python train.py --num_attention_heads=6 --vocab_size=32768 --tie_word_embeddings=false --init="normal" --init_std_o=0.0 --optimizer="soap_variant" --warmup_steps=200 --max_seq_len=1024 --dataset="wikipedia_en"
Each number is 500 + 25 x the weight over its row's rms, rounded and kept within 0 to 999. Layers, rows and columns count from 0. Numbers have three digits each. The size before them is the row's rms in percent of the matrix's.

# layer 10 attention value, 384x384, rms 0.102, rows 130-184, columns 256-383
092:501480519496497500513489494509510474495488538535489503439536467503463474486469497489537476503511478499547478454514469508480505492529520537499498459462531505500538501521505443503487482529493503472525517509471468519520537489472504551469478517482484489463554533492490502498498500530540539488489484438474492520483479507559509499511498476471512487547483527530514534486540507497489451518524
094:547503530464504500466490489504544479511496488495528501508495485525521518523475505509505553495510491513508491507460489499561495552469421484476463521536475508458516537475439489507509481483499485489539500546575507481506510458464513508514518481485470519524484504462513508529503524440498526501529511520467501546464528480477509517544485509500508512488491549514487488488485439467478465477485
092:523497470467454510536503470467546481536494509480548476518533475479514570488499518507509491495497515532481483529521476498485483515528507499473517488473437473497520523495491486488481493479524482472485546482551508498546505494487540473502512493514527519533536519512512486535525505483455533509528510456527539513476507529513518530520471536473511465473476485492528471501519509459507438482492
093:475546507487501488456493549524458566518485502504515525497484470491520529479476464500532513480491516503500492475460472487502479481572489516533501438454486495500514492534474485516446489479463507524531508532517524505464447489460473519533547504498526523495474510536527503492543466527489459489508463489504504518505500487529506473468504508475474518522496516512499487470519515495513441494518
094:473498493520510486533507537523471490461455504508530513501450484488490487506467523455487499515520528487501537543476477500499496475506517494524506501509510501545514501534515541573459533511511474494516497533495478529475536529505473553498496531489458452531502492518476501460507504481510537483508459557493433491489485501489522493496498516500554488509488493506527500473471482476506468547470
085:520487493485522491530454532472483483486530502510513474486501536491491498495513479527519464534516546532440477482527437509484514476505482491496460530480494463528527503511510477518518429568529507551557525509469540497524517489468502538485498504512494486521511512454508534524519504488499486516464512502499487566518522534461551499458499514501507479526544485497538514469511489500505512506525
091:514540521542483476490491543513489521495543475491509491518468529509517505524477452524494478515535481545493532552436482507525499483467503509455523511482481517514483483466496458484511461499478479502478484482443524453458494519545490552466490503501511524430506483477466445493513513499502478551529551525479450560538541486470474500529511542528509509514467502513502523489520467515513492514518
093:529478520473454543553527468538503520492494475503480457484542482520504458491553499535516443489506470514509475500475486505518514480449475508512503484490508530505448504504477518465509524503526536501512528475529476511529489515523449494504474507462493465471500505501481528519487549513534514481494480502488533504495537472501508494558524486534509482529485484477544505522497503465478510475505
091:510525511482493502498530484498502490488480511487510513441514480509502513518513557523501527506541479486515500507459487513437536518493476477506473555489491465487546499502466451529510492490487507530522502479499460464515538495427511598505502461483513505517519494509498501521483475508488467476514516466468507532500497510482492510468460519474500528523534513503475534510459483467438488496503
089:509501491479536577448513494565539529467486473526465529456442499503512463501480489530527543475537530487495502505498556486492478522504476480518532513497445529448511502471520504514506478478504476494490514473534474493454523511499525541514526495527515499480521506505550488477492475519509516491475554522464500454489468471477455494494497529545523519506517491515517488489501457495514528470521
089:481484529504518508481486554500490443505479507445471448478459498507490488480461531526472494476519521488538490513509525502492532491512531521525515480558461503499497504470499481495545528529477490498493485496484517490483486520512481468495534491511476489517517457517530479528511491471453483512508499515521503483487491482501488498485568444519435471475516534504466484471550505510475544507515
092:486500512487506541467538508504541447514524494525524485462471492492461522485507510510492477476439495473514571484507462502503466508458502500498471500440510483486461490486488519535498467532539502470509460490474509516513534487460512517502498535494480512493488531517523556456519446494485524496515527482492510449490507502547522517476501479514510495509427503538455467513488497470526508501494
091:504504520530527517532508504491507487494505556495514492486529525484534525479534512528479482493512463516496511525477439480521524534519529480496471492499479522454502515508494455469497490478488501501494521472502533497492496501525522474576496516533549487552488494574505493489474505481542487530479459464502489511461505503480446496501460522563441450520488504487482466507499536518476500506477
098:482513548509515493466474544486522499477510456516490496529509513491485525474491470492486517510523481494552516506550479500501515537504487523443487465525501486476494505505496498489495466472578526502511499481506515502491481453481487435494548463528511480510474499544518474515473446494517535441509542480473515481558520528489481482494479463514478464510487490527506519544453532472536492541476
096:523496486467517509540509441511526506496481510499515508478497512522496504490538500477521492502495507487482491506494486505567504448504491536494512514494467547486482493514495500509499523515544494517527456515534471481463525550508464526459489525504498515504492533477499475476477466506476530542516477419494496509525518499497489516487509509495525509502497483494503510500499492513480554453514
092:487486509498456515474461505492478511509464529516505532499529483484491488523547501480526509511521519521505502502507515510470464445507491539472485557505537481507502468518500461479529482498563498513499511505521493494487567509483468448522511516503504506495508504473528529533529501487499499467496522505488565478470488500502504475487483474451511524480533497511473502480483504514523508493514
096:513533537472510495489491480540506526479523483516468497479464522475500525517505509472510519464517488502517486479532523517485526510503498491501481526516522515501492521493488478508532428452518487532547497500496512515527490486489534510500445534502475493471514430517511520498491512516522476515441473477487502507499493515428522494470472499510491502545501526530469501522484498485514514480543
089:543497517511517472500498509511513478489527462504474493468508500503537497551521489513525504513476465493496538478496471462487480546469459458487486471461458461480487484491547496492487506518537517473465502539513516494498527505539461530538485507521480500527485521527481480509508468459511466512518476504516495517545507479491539504468442505489504486535482438504479476517488506536495541482498
089:531478492504488508539497473530476566450534509504447530468482543529496507529487524501506506457538508518488476521518491445468499527476521491514510466509513557533513498540518476529478500521494474483467504538556440538517512505527497496514541481502541497516479540493482530527470490493541503451541534514513454456477514456510550507502506488488503490535482499488488474491510464506495519536514
093:520525553501493481499507497536476476516508492507459493502492496466505502480505484482505502495480553510466513514424537498497513477442503476516517476523501503471517477519488506525502468476532493492449477534418506482515526488471531472490472474481481496494551536509500509450493467416467498546493501492518500490537522540504548545509497517519503494489522511484532520510585500502488511476518
099:522454497501527491536518502562485504499506509521582502495508499470479490458468511460465494532536515467525516505492489494482506490516520512537507500467528463481521476494512514502517506484487508496532479501462490508478485480483495456491499522555527478532489481473476530461498508485576461537448495495487484537530490523493464497513536496545461522525505485475508522530489490510511529513485
090:510505523482451500504546450507500523453436505516455497527492514517472486534515479509490472530492567479526541499516468512492508477481489495520483486501497527474499485462526485524501516462498501478446477495506449497491515498499489478556500442519469437478499538521490489542485471500459519491496518485500506471464514499497502483484503522525509502488520510516569471468510506517466507487476
091:482530516524526514497524520498456498501478509514472498496490463489498472504444492482475530492510522549495553506438497487509489506521521494513495507500453544463481469507481468484526511509494484505506484475494528493479531511494518506507519481499492505510467508517504482504509488488532468506455513484506522484532490519464456499504512519521519478525528461509516494477524515486482550460509
095:546470494511508497504479499437505501518492506513487457453500482494497534541506498523508515470483509513538490516463463496539502476536501499551539523496532494535493536481497515443492540508556491515470493506490580507491504501483470461500528459495511475510456504492480456509528506459538473499473527459477504517484520526492505539511454434485496499469500504451527469484517515493494512499461
089:495518459489515480519485462488491473499516518525506544494481484448476484486479459478471491527487475510514471479432512467526498527478506544485530514460500473490542519478536461546476489533487524476482483550495484477490536498499484535513534499473448487592445515515488495524502489492495496453521494508491450524508511477478503526503498525494476469515496529493528493527451494473516460463469
090:522503475509518487511503470504495480499449557549524531441552513530535542498476552500508509530437488538479475514498453495499510519474506525521486564486481512526526501512489442490499469498450471516487465486476540491497475468528507515494443496520509501495498546475497490533487493501515527498482505469505456467467506498502463535523501493484508500524501508489516555480525531472510453475502
092:520509444503488522505497492494494482466498497489479511523453494499504510501508483509507522504523496486483474474538544534505490490492535562477485520487514509477520553549489533477473505518502483464433462517498489491482509549519503496414491489417494527528503464521543465513494538510528545525522474511562503498506471474487472505494505498457494487438523485463463508474477528536515495485490
092:528511522526479498496503517477534528490525485540477459494522497496530513483524466508502494452500470491492451508499491494491501455486490489473491517523489461532501492470494520520494481492510500513521526493513585476528509490519496480529492496494554519473492533526482465512517495524501451477527475563510530520516509525501501519527463465505463481473482486495489496553542512435492501529487
095:512559532476482559488451489480470501494535471552488545510479496480465480500480504488498520490550530485521541543503477480508490528474507498461521487463459557513499475461507505483462460513543485486505492513532504495525542509483463455487508464472513537508486454509481507508508509504515487505460481535480519536510493507518496508513469510477494457515460470504454509540528509522524469467455
093:529496479481470489533508481544521462516509501491505504487471490508525505494493511475486486488523491503500530526492512477488522487500508501575515525520550521492506466490498529518520518509512471533498501489515455496501529477497526519512496499500525502489531547486533522517435497514507503539462516475463508477505517511479478503500514501473495537552511539526490502515505478509478513461511
087:474494506471535469501483519464508483506531543450513495501509432491496514486530474492497514495488503526468441483475495513530516530484498508512537511430483491523494513506513519498472486459505493482518517553465495548504513509502490478497531519509467535520459548513586454516483508466509491498493492519552538513475515527516488490487540506467534473529534540514491558515478529489485484516499
091:503498490499530445508510469520478445466509506480507500498472524551459526512550450519477532515478500556488500540531521520515455553478504497507502525515448542476524494487495482518525505487430526477466479507473491543446432498485483477494500500506495478526510495481535480453503497514492544482516470525478465450490507499448529471516498492522490497454492551504513445473501520545514451506500
090:508519469463459508519501500511464501482508519492490485454483500451506496496529525519485514512492534510455484503542506509487502540529489495495452532459493468497491541487492500462538528490548498497517500491529507505505493521506482525513493479466464509475493501497502474523476505527478511477486488505502520497542509478456530502461475470507497517497492544532488503525534488452472486473470
089:501530517463529542549508487492509494473522524506516503505502449476504471482499530523454491482501506495535491510508533468498517505545488487509517492489496516507487533508485476522537553504450455516515459438526478511510512517485535561494493514528506502457507490488516478487478496536510515492494448525492500480505477530480526511458497487546517509461461446467483475496490503488482501525474
093:550461512511488449506453483501455490485527505506539496534518527564477492507493466472507492498465538524522532515522507517561493499495467514461478510484522502525493467493530445505489518476501497513513501503485497519478519537509478496457506486481484479496470527492484496511508486529464530517574451501495501539505515526495492471538518488464502509493495479501501478482466520519503470486463
092:544489538516498492518541488455526486536492513512511508502516533500478484494493460506495516471472473551500554539501516546535503523503506492493513478518486508440523471500505453500506493455494483506529463493498538469497523526538474538480472479516517496484436507521527494480470480488486523522495488474488491491502521509520502456463502526533511530488518486507479487490513508503528493495505
090:502531424519463515479483494512475492513488488490526504520518537458465499476499489486487480500500505523472472493513498488523515476540482536512499495521508466491513473506526499463454516515493562493515509495491485531491508480498459439536493504521511490455540499413485521498529542535535510499466487528494526517488490518479554518480522469511522479522471548507504498492470506489487515464567
090:485479491502488483519497481493487529513456474524514498484511505511513516513480524474496498519485534479498498533508528484493554496480470476492523544501429482476480509483488504488491497462507521575501499501502477542511486483482506489488525492492556530499529576491499507512478567501514488492516455505492519499536497443489520524467468479530529511502497488476469521503473501461529490505474
092:493477560510533497475477436511492473498489470505499497511499478522514493545473468524548481528517502498485537503479542493502496515463528515521463536524480491537479568488493481517462498489524491498503505495524473500531494524467521507554478494474488465541459500501496483474545477479496453429496481538502510478468469476482478473509501473535445529502473516495533513459503520514459497543467
090:525472547514530518522458519503518483482511475550516501535486487513501497482482450492491526488535493479492521523488509519542470520470514455508498494499479478537480514477475507515497502511504532502503511539465452518466489556458509530490493495500496483544519497512518508488507496489484496490461510566461511518544510491525535516491465528525491493493519515499572503508475521499514520551514
092:498518494512435505536494514498442494517481487491501477497485507509496508522490509509475482461479493538468502475477479492486543459516460432517484511513538526537444494498466490501538539471560508551549487449528454510539485518497537481481474510474540514494573483526519493506479536446457468498493523523517511460486502491488515520443487502476485512522464541496508507493489551486462536492519
094:484530473506449502493520477526500511516505510526501541482477508497543521496523523486483527502497493487464486521548509519483547512495527510494506528494488526496454522511537496516510490531466492490516502510531499480505507516538461484510538495479536487465466472519502523492527554514573562497486468521474488575458486491467492527503517512510526524524511466475496521507541501461507483486516
091:496533479476514482557526503547511456489499472531521504448495507464489491484517514494500478506503518491507497425521480523510514492509467473574518476480503493505493528517499497534495508507536458521458530496530508530528477497503503491470490536524523463466507542522505490487502511518469519565481477510498497487515529463529541491482521565533514486503520479474499526509508488441487512495501
095:527497443506485468511504493511473466502487524556536503494497483525497508443515540516481520466476501457494500499484480510468516498496461485513486505552515494490491535500518500526456493503505504483513512481481523514457563510475529540515511531493502472521459496506492499456519508494467512462518501531516475489514518452520514464478510496450517550468496512493504489472502488480528506504523
089:491500529477510499481517528484509522523544534486527497469463510516522501430489489499482486489520472503502516468512528485494518485469489486490504516513500473521489499489520480478486482501493476533491478525505505537466510490513543440495509528520442518562476500489474490503526480505491514521504481481508524523529480457563488507507502526521453482492499477476523501513506482500486521513470
087:468477499521517524561481498498504490478493493495509489492446514532470521515459522437510561474515448435525492504510515505533462551517474527531514521493482490523496542441524544464512511479488484504513513496483518497512516476463506471499450475507494484489508502467487502469495526488484513510508518506508487530523478486546470490549519487474514507504507501507477550523491516496499489485471
091:452533517479505468470533492534522467512501473551496453456507500499497489484475530519504501471529517513525503531539473500489535504524506515561539517544524476540459492513506512471463482528492465434493514478490502495523546467515505485503457479523511473480535515507483513490479479457515528531496497501513487513511525466517530535489504493459455538462505484478492534481496473487523502452524
089:514496481501533481481521493463530462511484539513477520492503503468520485495529507475534459473522468495509491529491504491488530495486538533503528522507506514494508524488469485563532534538428474482513501467482549486509506475497479498495485514535491481463505486506518517493531525504493512511480449432482457532515519522479566511525531498553538494487523462526498519520540504480467483523501
088:500454476492500471491488498536510515504465502515532506509502503527500521492478500503486499536535538527525489557513520533535478507477500517529508508495507500486526505530497511535500525456515461551486521518504489499513469507509508492489479511499448470476499541437496505506467479499523539505474488459462495504499545472515524465453502538513513506532535518488482520516519488442477508491485
091:512524501520527546489488498521537509519497505486524531509484499481511488492446546476525464522495500512524540538523474505499498507476497512504465473475538514500534488496495496506473506503533516484495524493496479482511483474476494547510456514526499478477509464509558521489514485490503466465499510551511540545475536475512500526429489469501503495512528495488531493502539463509503474473491
092:515519502499490463542501523451487533477542568519533558456517462471456514500466507504499517483542493466490491481494445507506488465482501510548522477444497521493463569510469500519499498498492520467481487498498504530520491465486492527471504504544496462490479499509529507511483470524504503507503496474529559513505526501473527495484501482514517452521504556511492533500481516500505478539504
082:494427490499481499523485493500537475507498496549498499474467506507488498484484471500510522456516518489498451487523508489501527529468537509491500463487519527471505477502527479508479514544470538458522515525505478486461487457513448499491503489450530522509491456484519465520516493484527536461566477453515475498523489505525465531431485495502438522444512503506510519504535526503489519514499
096:478508526521459486537506468507545496455487510465486504530402515536472487499479467484474505474506505527470506485536521497493505524515510490491472441476491479489462519495551534493507493542478542494509540501501472444492510521530501476543490568497493488498510468462514499486512471472525461507531525513496484501476457474538497459482500504499482466528505563534517459485507546529542482538502
091:465499514508472517527517500508504498470488466532470518457515538512457479510489456531486462487523524527507492549540504509474525497490482501504497479496489487442501437485487502479491477545518520524470511463510500507473485479491498506501542546477526491490495496567470534480471491477492524461489502488477490490496495510519507495502474508501483403521494520514524523522507511488549489513460
091:485539495514515525529505498466524510444473485498471476510503513516486485511497497551508502507500465500495497440495523543514502514480473511469495474484513483509506460545500496481488522505498500561485533507518487520517457488519523455504507517496501449527493516484508460517512501513506476501470483496464533510490469482558540479532485518485510478500469508481495503511482506523541507448526
# layer 10 attention output (transposed), 384x384, rms 0.0922, rows 130-183, columns 256-383
096:541452491516521482533500497496512480488500466498465473508468496463520480525528519510550506456474506485483503510508494538482547460470458516497491518514513506504486497520479503511519546476464490554492462499494500448480513482525461490509521457512494526490519459512516539532490493484487495482505514472466515497436527495459507509501496535484503505493504473491504538506453453495505518502492
092:484506485525521467480474479450486506530524492475519481539496498447533450502505509463469491457515439490459524507523537492465522475540507489506503515519460488491517461477527505512444489537528488521499515498445492516544476474448518483502533495512516506501509481528456518467510488494476556469467476472497496517541479547488499475516496523489501517485521464538505526543499510507529549492516
092:440447526525501471503507533482458539494556473536457517480487506510493471500491535491469492502531479545522497501478498461516490508542471478506503505499497517501516546491497515517540551490503516487488465516458495531471511501540449511508497537502453504492462519475493500486506549455458495479478498498484507483537456482519546522515520497529491534529503510534474502504515464554501475507495
090:503452483477492491496518509517531478474496485486466451521511513511533441525512501504460480496505518456522473578529476458530515494453498456508507522465497481511532511517519502509505465484529454461485493521490527499548564527502521533543541520490511493529521481451482500536458526495506521489503469488498494484486472496503539453500522490477509446511473493497502504464494487531486519534487
094:511481481478489462463510509570532489487500470506481529518541495503486485445463514559529461516520475448512491460465481544499510544506479511502502471543478500510520479504431513530510464493518454483556484487550483511527486496530520503489502468484509467504518480477524511506495483533479537519492504449466538519537486488535502501481493503526494493506490528539460491552506527487498486495530
083:480503486526484497539556519502524487482459536542498542515512438462487506487473496483501488435467462491497511541491526481500505486513516457504538456489498509522556449472512503556512511473517503496487520503513524500484476502541508499499503469509514481524486474540469499493553483513480529515506493498507534404490491526496550497527515469455478502499505476521494484504517528524511478495524
092:513487513501522498483519500519510536464491520448524552487552477516464483470540493504499520490488507497546487462509539516468493481528484452535484464548501498480506501501499481500513479508522547496488522460491492497513491476497528540496502480519499521531482505518508516518539462498477513451495482496506485470512532523540500464501504508519489539553518473524515472464510546483531498491504
094:474484480526522511511490497499491470510467531491483547516459523522521529499510522492503500489456541514463484490505498451511507555505475520502501516495533507495493493497496500470455500472512473536469475516477503480489508485509519489488506512489533535453497541526501512463524499508444492516461461513490506506518521544507518551472488538530509485466528481449530481492524502551499534552516
088:477519537493479548497516452499527543483505468498506504544484501448534528518515510525523502445502505521520449498521518528529515507517507521508498502472482503519504473506509503527461476524494490522473498520483495496467458491500489526522532495506504492482542442510505523465541498489498541492481479492499515444481486488455443467470493495472508510530504455498533488531528522505496509515511
087:505539500490464512497499484508497521475470550485521478517480523478469495463487503494470521506524478521535487494556474506487519474455515483500485486519491471511503496478444537505492566524536480499482484518497472530540519508502508505501482499505554492557526494558452521512529479536464532554523516519470505556488521562487462495536505528493478467473480484483478527511520482501478484507542
093:525505511519507530502476511474512514503484462480510499498513506505504529497514480494494496477505502511471511518508470480521452546529486547487496502464518522496467491491493501483487451516478509524567479538484495508494482482512515495512488482533474552520469515518503447458526511523505508421533538494534531482495484486522540507474464466490481506509476516513524537470517499473485533526468
092:531489516498505497470453510484498548531497499467480503509486464507542524475479510518526519528487501492493476490470502483495495510478504482505502476519526485541502508518464518502444473485487516562425525526479496526471518524538486408524498472462481504504514502530469521483526510516540521465463461502492478514519485485490510494508539528497505497524503534481536529510511512487497482478507
091:473478494519500485471523490499525485467546494488514497527474474544511505501471502487444504498530493516488502570508512528485518546498457524464530509497520487499494530500474526486546499524511529481459510488504519529477479513441517500463474516484487527516501504492451550480533513481515473511527543521494547481519504517559516542448447539468479544476474521490518494496484467483472485527540
097:526448504436522464528507498481521510496503468512509466472522484481472495476497485489524492505559503472465545525493475482493502534501489505460501525553525475497497476498490491482504550480515495515479458451497462510488505544489497497535505470516506536471476529485496515483469484547480502475456481486487474504504463502496499520494511538477529502514449455491482541481471479508492533479532
092:500472489491507521490438467489496497528442496484501523501523473520542482511526484526510513504496534523479499489503470502474518502518534476479487519452544505532491525519490529502480477504465516515515555515503524539504498471480527521463504505535508494502527508504539516511527504489436507510495518482463477501464515507510505503472491559468497485513490483501493481494499504482447483470507
087:516501500515511495517541541471457494501521521494439489500503517500502524475508503539484510457542495514482477463437499498473498485535507473484512480517505516454505492446530491549507501527513504504495485501485520501525500490471489529476471494524520479531483534513449528499502476574511488508521481504481429508505500520496485481486538534502479475477481516503539490555547479474481463518477
093:525509498509515503492478488447479496535492512471517499507527526527518443479463502499522504494540494489479527479489497500517486544482524488511532529482466486524488474480536518523474525524540473521493515473486502508492493528482508482489542472519506495504493546505478498514463550483525517469473519522453543513459495521514459520532471533466473503491473477516474531552528466516522489481537
088:505462517493492551509496461476515537538527507512482542497471470508492513479506533459474506499504502455501516465534496489460509501478484502472482503485541513462486509447466510510503477547490494475484491499484534497506492520514473521511518502461493501437506509466493496494459471525445509503487482519479541490471531475496468459515488486490509511486527526486520492531480507528505510496524
086:507542488483492519494513563472508475524479479519474473501510468498536528432512489503498445562495501525471549503532514550542512467468497513521469493515522471460461507504520526501519520498472540506501471495492474531495487514531517501509487515501486523466508514501524471474498522542455504527487474500536518534499535466511512488494451502515496491463548457514527505516500496443503462505527
092:528520420508529498574503488485493548487476478434534496457495494494492483512478488486501495497496531529526510468502441542490536506520486485465502522478529501500506524473510498517512493524464544480490482491523504516466533497485484540553519470510497478475470494483524468508517514503496526503491519532538494512507488499512511479530507522490470515523490512499475502442496491500530491518492
095:487529479513470460514496527511479489521512501481483487513519484538489542550462523526514494482482522516515504482517465487501508536456478513483450464511485544533510497508453499469513509434502508504471471480505461525517509542488512484489517498483514478501494521469523488519506496542489539508530494520498488475497523532504521525511486509578471483490493544494488491507485498521531478504504
090:467508450509514503515474470504506467507543488517546476497497535492462484486511487507540523479505479505476510476416502495534467563490520468489506479484485483538492490486500519528487481497536492524507532502497538538500497514462517547469505552479491524515480469504529505487522513534466479520517472493479484519515529516530455493533496550462500471481483526515556516558477541467519498489499
090:533474481482500507435483536535544506468525502488483479478494483514512564528507477504481542534560523505514472488498475523525479472484506485518522498529493442542510500513496496472475500509465479471490466507480465508476481520497537502465517492546534525487470458481444537471520505509494526474507505484506504514491452498506525494511509485526473544452484535532516521534478480490524497553536
091:494506488516489495485500494514475472498535507529494523503477478520526483483490516494475546471488529521473474512494521500466461496503527520440479534515512493516501485480528521542542471468466535509537514499531492533500512484477481499505488554466448544523469509507468503488498516527498509477510463453483418498546492521493521461452498468474468497500509510500492522548505474514499523491487
089:526508500479501506505517526465512501503506516505485514485496500493507464526504512504529474505513463502509514541507515498501491503520542447533526486492433522480467499501454475454483504460486484499543548496489437502483476494535484489496487481540494493503494481480502493483500490542515507496459479539516510489489495532473488515500501446501501501468525494498471524481515500552489470518517
089:461500550451511476502520541521499475525539524490515539479499532453498481494536462488522542504520486494496504500444524525493479516528498516504497488454502540480500476465512543521546518508474537528510530553496459486512489527532502505446531495526455477476511482541482536498504532498481488515487544537529499485454506507490523538479440483469486506472496455529468494532502425465514462480528
088:478514507474497498501476494527507502444508499484516493494505491485469464478478489514490480529474492514470474474481451459494486490533504470488503527500474490500464529437533499494503517493502432484533512530513534510498533509495477502494453478513535498485504499478502489466501486491487499478505558505510502498516505450499499480505496481511524513527505488501498449504504512493458535500517
093:522462492446501509487510485503521479507506505477506504472476535542513521499493505530543513500472495515508507543495498535482505512483500501510471509508500506483501482495489468460510477528530500502549491475461512553490543501471529486541482585497548525529493500499505511532495513479505522496479467456465470525484490483498514497435527493483499528532529531479508495512509509513534502512441
091:502496519463494526499528513531530504498511540503478450506511561517560512457483498505451487498522494527481510457524514497505534460485478461509513543523487488475534518498486501506492513480506469478510510491503550537505509554510521519533508522494493481506474508501518532496468468499471519520462476499506539485490511503450469479507529481434517537431493469469498538452494510469559504456490
087:493487489510525529507513517509425544520471519526517481493491514499467477535543468501493527515481553532568457470508471488516474491482521507520497502525463531513513551487494499509507486510500560510479499478501512513532477516475514477528505465519521502492492487505527452515485464505515509447516444496503487455539489483522488509518510524466517489474509528501474561530501500482467487533552
085:482490514515503502528523497483467497435531504538493526516502497465513517485480545510468505513511442485530507498524485495483507515536499519510484481547510478533526488450491484486474518515504504528544517451492537500492519542514519498497472501572505497497528476503486471523503496504515477502490508497461473486463480488476487481536477483470532515498508499533497505449481482489503475514497
089:550498526494489508474505535442527543470478567469503490501526465486476462489481463482512510477530449525474495473476507475509503489519496504457500472483558510532490515452504507490503513515508531501518530552523504418504530502503554495461526501508451521455493470504504504504460550472466526481510520468480519516509520466516474465504499562504481482524499519506447517498499494488487500501517
088:511483491529532483487497490490519493488498528519480491546501515559460514485513528475510510488529506507522466490481488484488478511516470535468554501547515574474539489522514483490466539499494523442446515510481460500509512473498481470480509515540552533483488504487506537519487524499481505520518451504522438486480518510531502530463533494478511487490520461504479483468503536481529507521512
091:492502468484511472491465533472461556479505529494523490520513478483516506512490502481480490511520460465445472472473463487508448531504506504561505455539501487484490477472496498531501462467523511499537504480475514505465501498485517504509478535504471461529498509517484482520505501504534501522495492517474538538520514503513486532481491518479518477503509533509471497480494507499516486521553
090:456489493493477497478525522530491512525489513501463489505497475509526465509516529486467485497561515478498493499514500557477554485532518487524481470457509516460471504507460467485542514527504519494494481503489487483459501448466503514477483494532531513501507500464546491490473466491501476459514522521489478433514550520471523488485500484510488462501514475472482520503488518500529485494536
088:518470532533507517508516490483511458490553515498512488462497431495520494465513488526489529566501484491437491515475498461499515525490504482508494522513499466497531489472519467483512511585502529497453537467512492484501497456476518513491465478487469507473540524518515484532464514481480535480535520470501485456507526467482513492529484489512500491478500551467505522533489476476490491476505
087:536482512516475482514518559509482486534515482500450507506515474546486474460492486535528500463502496491489491522542515480549467521457473493535504531456511532518501482500496534500464457512512494486494458524497516508502503535496480510477512493496466453502523459519534567529532520514484519549490438472459484454508517525517483539504535543504458487511488474533499498486492528482479486543476
084:483454478456500494478521507501516516520497528473496481510503477508550528528524471508513521495512459497494463470521523487493479483466461492490482492494521565480499523506488509516530530507466506489460476466522515513512535530494534492502483510528507502509551437517531479509490516502502492525439532501516501468468489567490494475514510515467498484519534493492504493544498476504490500545491
091:463514466473508488510541484483504507553485477480522501494496517466508514517524508504461480501464510474517492472481487539503475501489509461481586510494484511545547491480528484480549461456543532515487474538485470537524526486494533447457517511521531549495483481501522469528465458493535458476490477448479533502525501479521499476485477498479529523540520492501492536488534545489547482451489
089:498523513543487441483497498495558518508456489501485514511528520464463458520499529452509510527473524497501518503481509509496533531535466492480556430495538496477507489537494522505474469527509421501509497477490533513496492496544534521487507530471510499466462458490503468565524513498487489481481487502521518496519502544500489517551467471567487448489496509538471479470485450508517480471486
090:520485555486496501482520479489514517473476486529507467505511497496497469431461494495483494576542483489473499517497473496492505491481548508506523498508524517462536502513506490501533491479488554462437512537519528502475500484513505505517504474480505478501470499477480454489503455528504483426507532506511516530505468547496488512525504495514497523466551513522516502512570485503479438507495
090:508466561472491499464483484527528441515464530508522490509487517509511464524500518474484499517550531514545528480480441503491468515509489484513511480470506498474499466525476552547471571496513495484550484468484509489505491544470517500520499493498484485500506481458441517488502449483493492475466491506507492469496554480490531522481499495453456484520503443524500515510504486492499533514524
092:478494447534508550492451524496501512452506531514534522520476495477478489507495538501504502549479489485482519530500489482454455493487505530523505512494482507436495492515476510536493512523490481510540519521499474475486510531474509462498564516489473490499516494476509507514533501550470489524486489562486540515456495505490459533520455481470498517456479525504515515506496500535475534540457
091:528508546491519482537475503522502535483484459504481432480509524545532476544473488526513510510435465476523493497490504462543495509502506522491505485464525462461516497463502500469539531527505479556476504482523465486500487515482484515496487506492471504475525505492458484521473507509520495536545492531464503462478481520483517492528512476492515440500476497492554516542524539491518466502526
085:530513478472490463509493495514497545508481466490493511517524502505541525545482472489505436488499498467510424511470509536513518525512488520541458460518473511518511572494512495537536508530509498539505517453517518542473531549472489519516493537501491543483524505537515501521511508493475504478543506526480477513506492537469519465496512481505491553488481465502476515479486496514507512464510
086:524530508516515508487474567563488508454416453533518481499523516432506502512486488475539494508534502493512503512519468480477492502482502470434496513458540502468497506515498498479478489523511501508479514513503478513502491535482469511494550533491499518514500476485512500520489502503496481575520496506470524469528514455475525502530458484508519499553504478472480507532491466480501509463531
085:507500465519485492491459520499492516497536464446503530528473497496499522469574493495496487561494465491487484512514479487573504484492434502509512510470507529513475504479526484506504504459532480492510464437533496493479473489470492492529503508475493524503504488504517498546470494560503482480505483500525493499488507533500547498496509493490494464499514475521512489484504496518480499501475
085:508480507516490470515526527555491510483507462472535513464525469512460506524483495538524491508489508554487483491461540486491471461473474485552486489509477495500489430531499490508513503449526539450498513533446484449435459523489501482475468531490491541491475520495485533580472513486458492521526523541480505477457486508525511490430490499474493495494452549491487534504536513479489529479529
090:481469474485493526518461536486530474501528526513491493513489488496499500516485468484528577530460526503530526484462478484487493497513479460514500471510499474518492506493497496484513491493458513482503465478504483485521490506490511485544489476460524541531498466529436459508490570459549513460570488561498530490458518563498487523498515502487459495461509488530482512511527473498477470507500
088:511462496542473476481489522464447468504492504491494525539510520491446540518473502499491489478478474474501514509529519519499500511476497413514540498501501498503517493507489484504506496502504501532505472532479522477483456519502429501522525463487479498542522559516467477534509499513495538504490507500520470483505475502497504502526515505499521505468506473473542530560515489499535469479467
089:503483508540511535491478522513495496480495463535502450510543500493504470501531508538543497480477504541503487530486533489519467520435475497498516504511525492488491499560477512517503502485526460512485544533479515470520527520519515496493444484495493517483476502508475507522488492500533500502488486478523512462469448495544508481489457555481505476452517467485484493495501476544485489509496
084:505509513463516486498467515485486491475437528478486480525475497537486512505529472470501518525463515503499478470485497525550515490490510512501454523472515476500506479472504473510469503467458487498492536481510508518483538535470528495509461450544497460442506543487521517501490510513486514501459529554516475482507492492469511495506467486498507524490484507505506521537512504511476474459499
093:479504483519481479509510524490495530496443461577488505486516497517514496460507487479528504503493532488488517520469511433470564577475466519512512529461506521502504498511482509556531485497485438492477474484531522498495468492516495501468442508526497530501484486532485504488449511539494498480502482493542524464515538515451480543518526487520505567479485520566513500526501479468476528521474
086:563460486494459500516553476467514477521481515471491468566498541488521513463471529472507530503513517529518528504451496464523538541507559523468503479515498517519499505449512512454545463512465511508511491481530496502451514511493529542508520471498433543521502514503501472517463497494476543493473496525530543525487492480483503543511543518492486509518479503520448460472511504519475526492506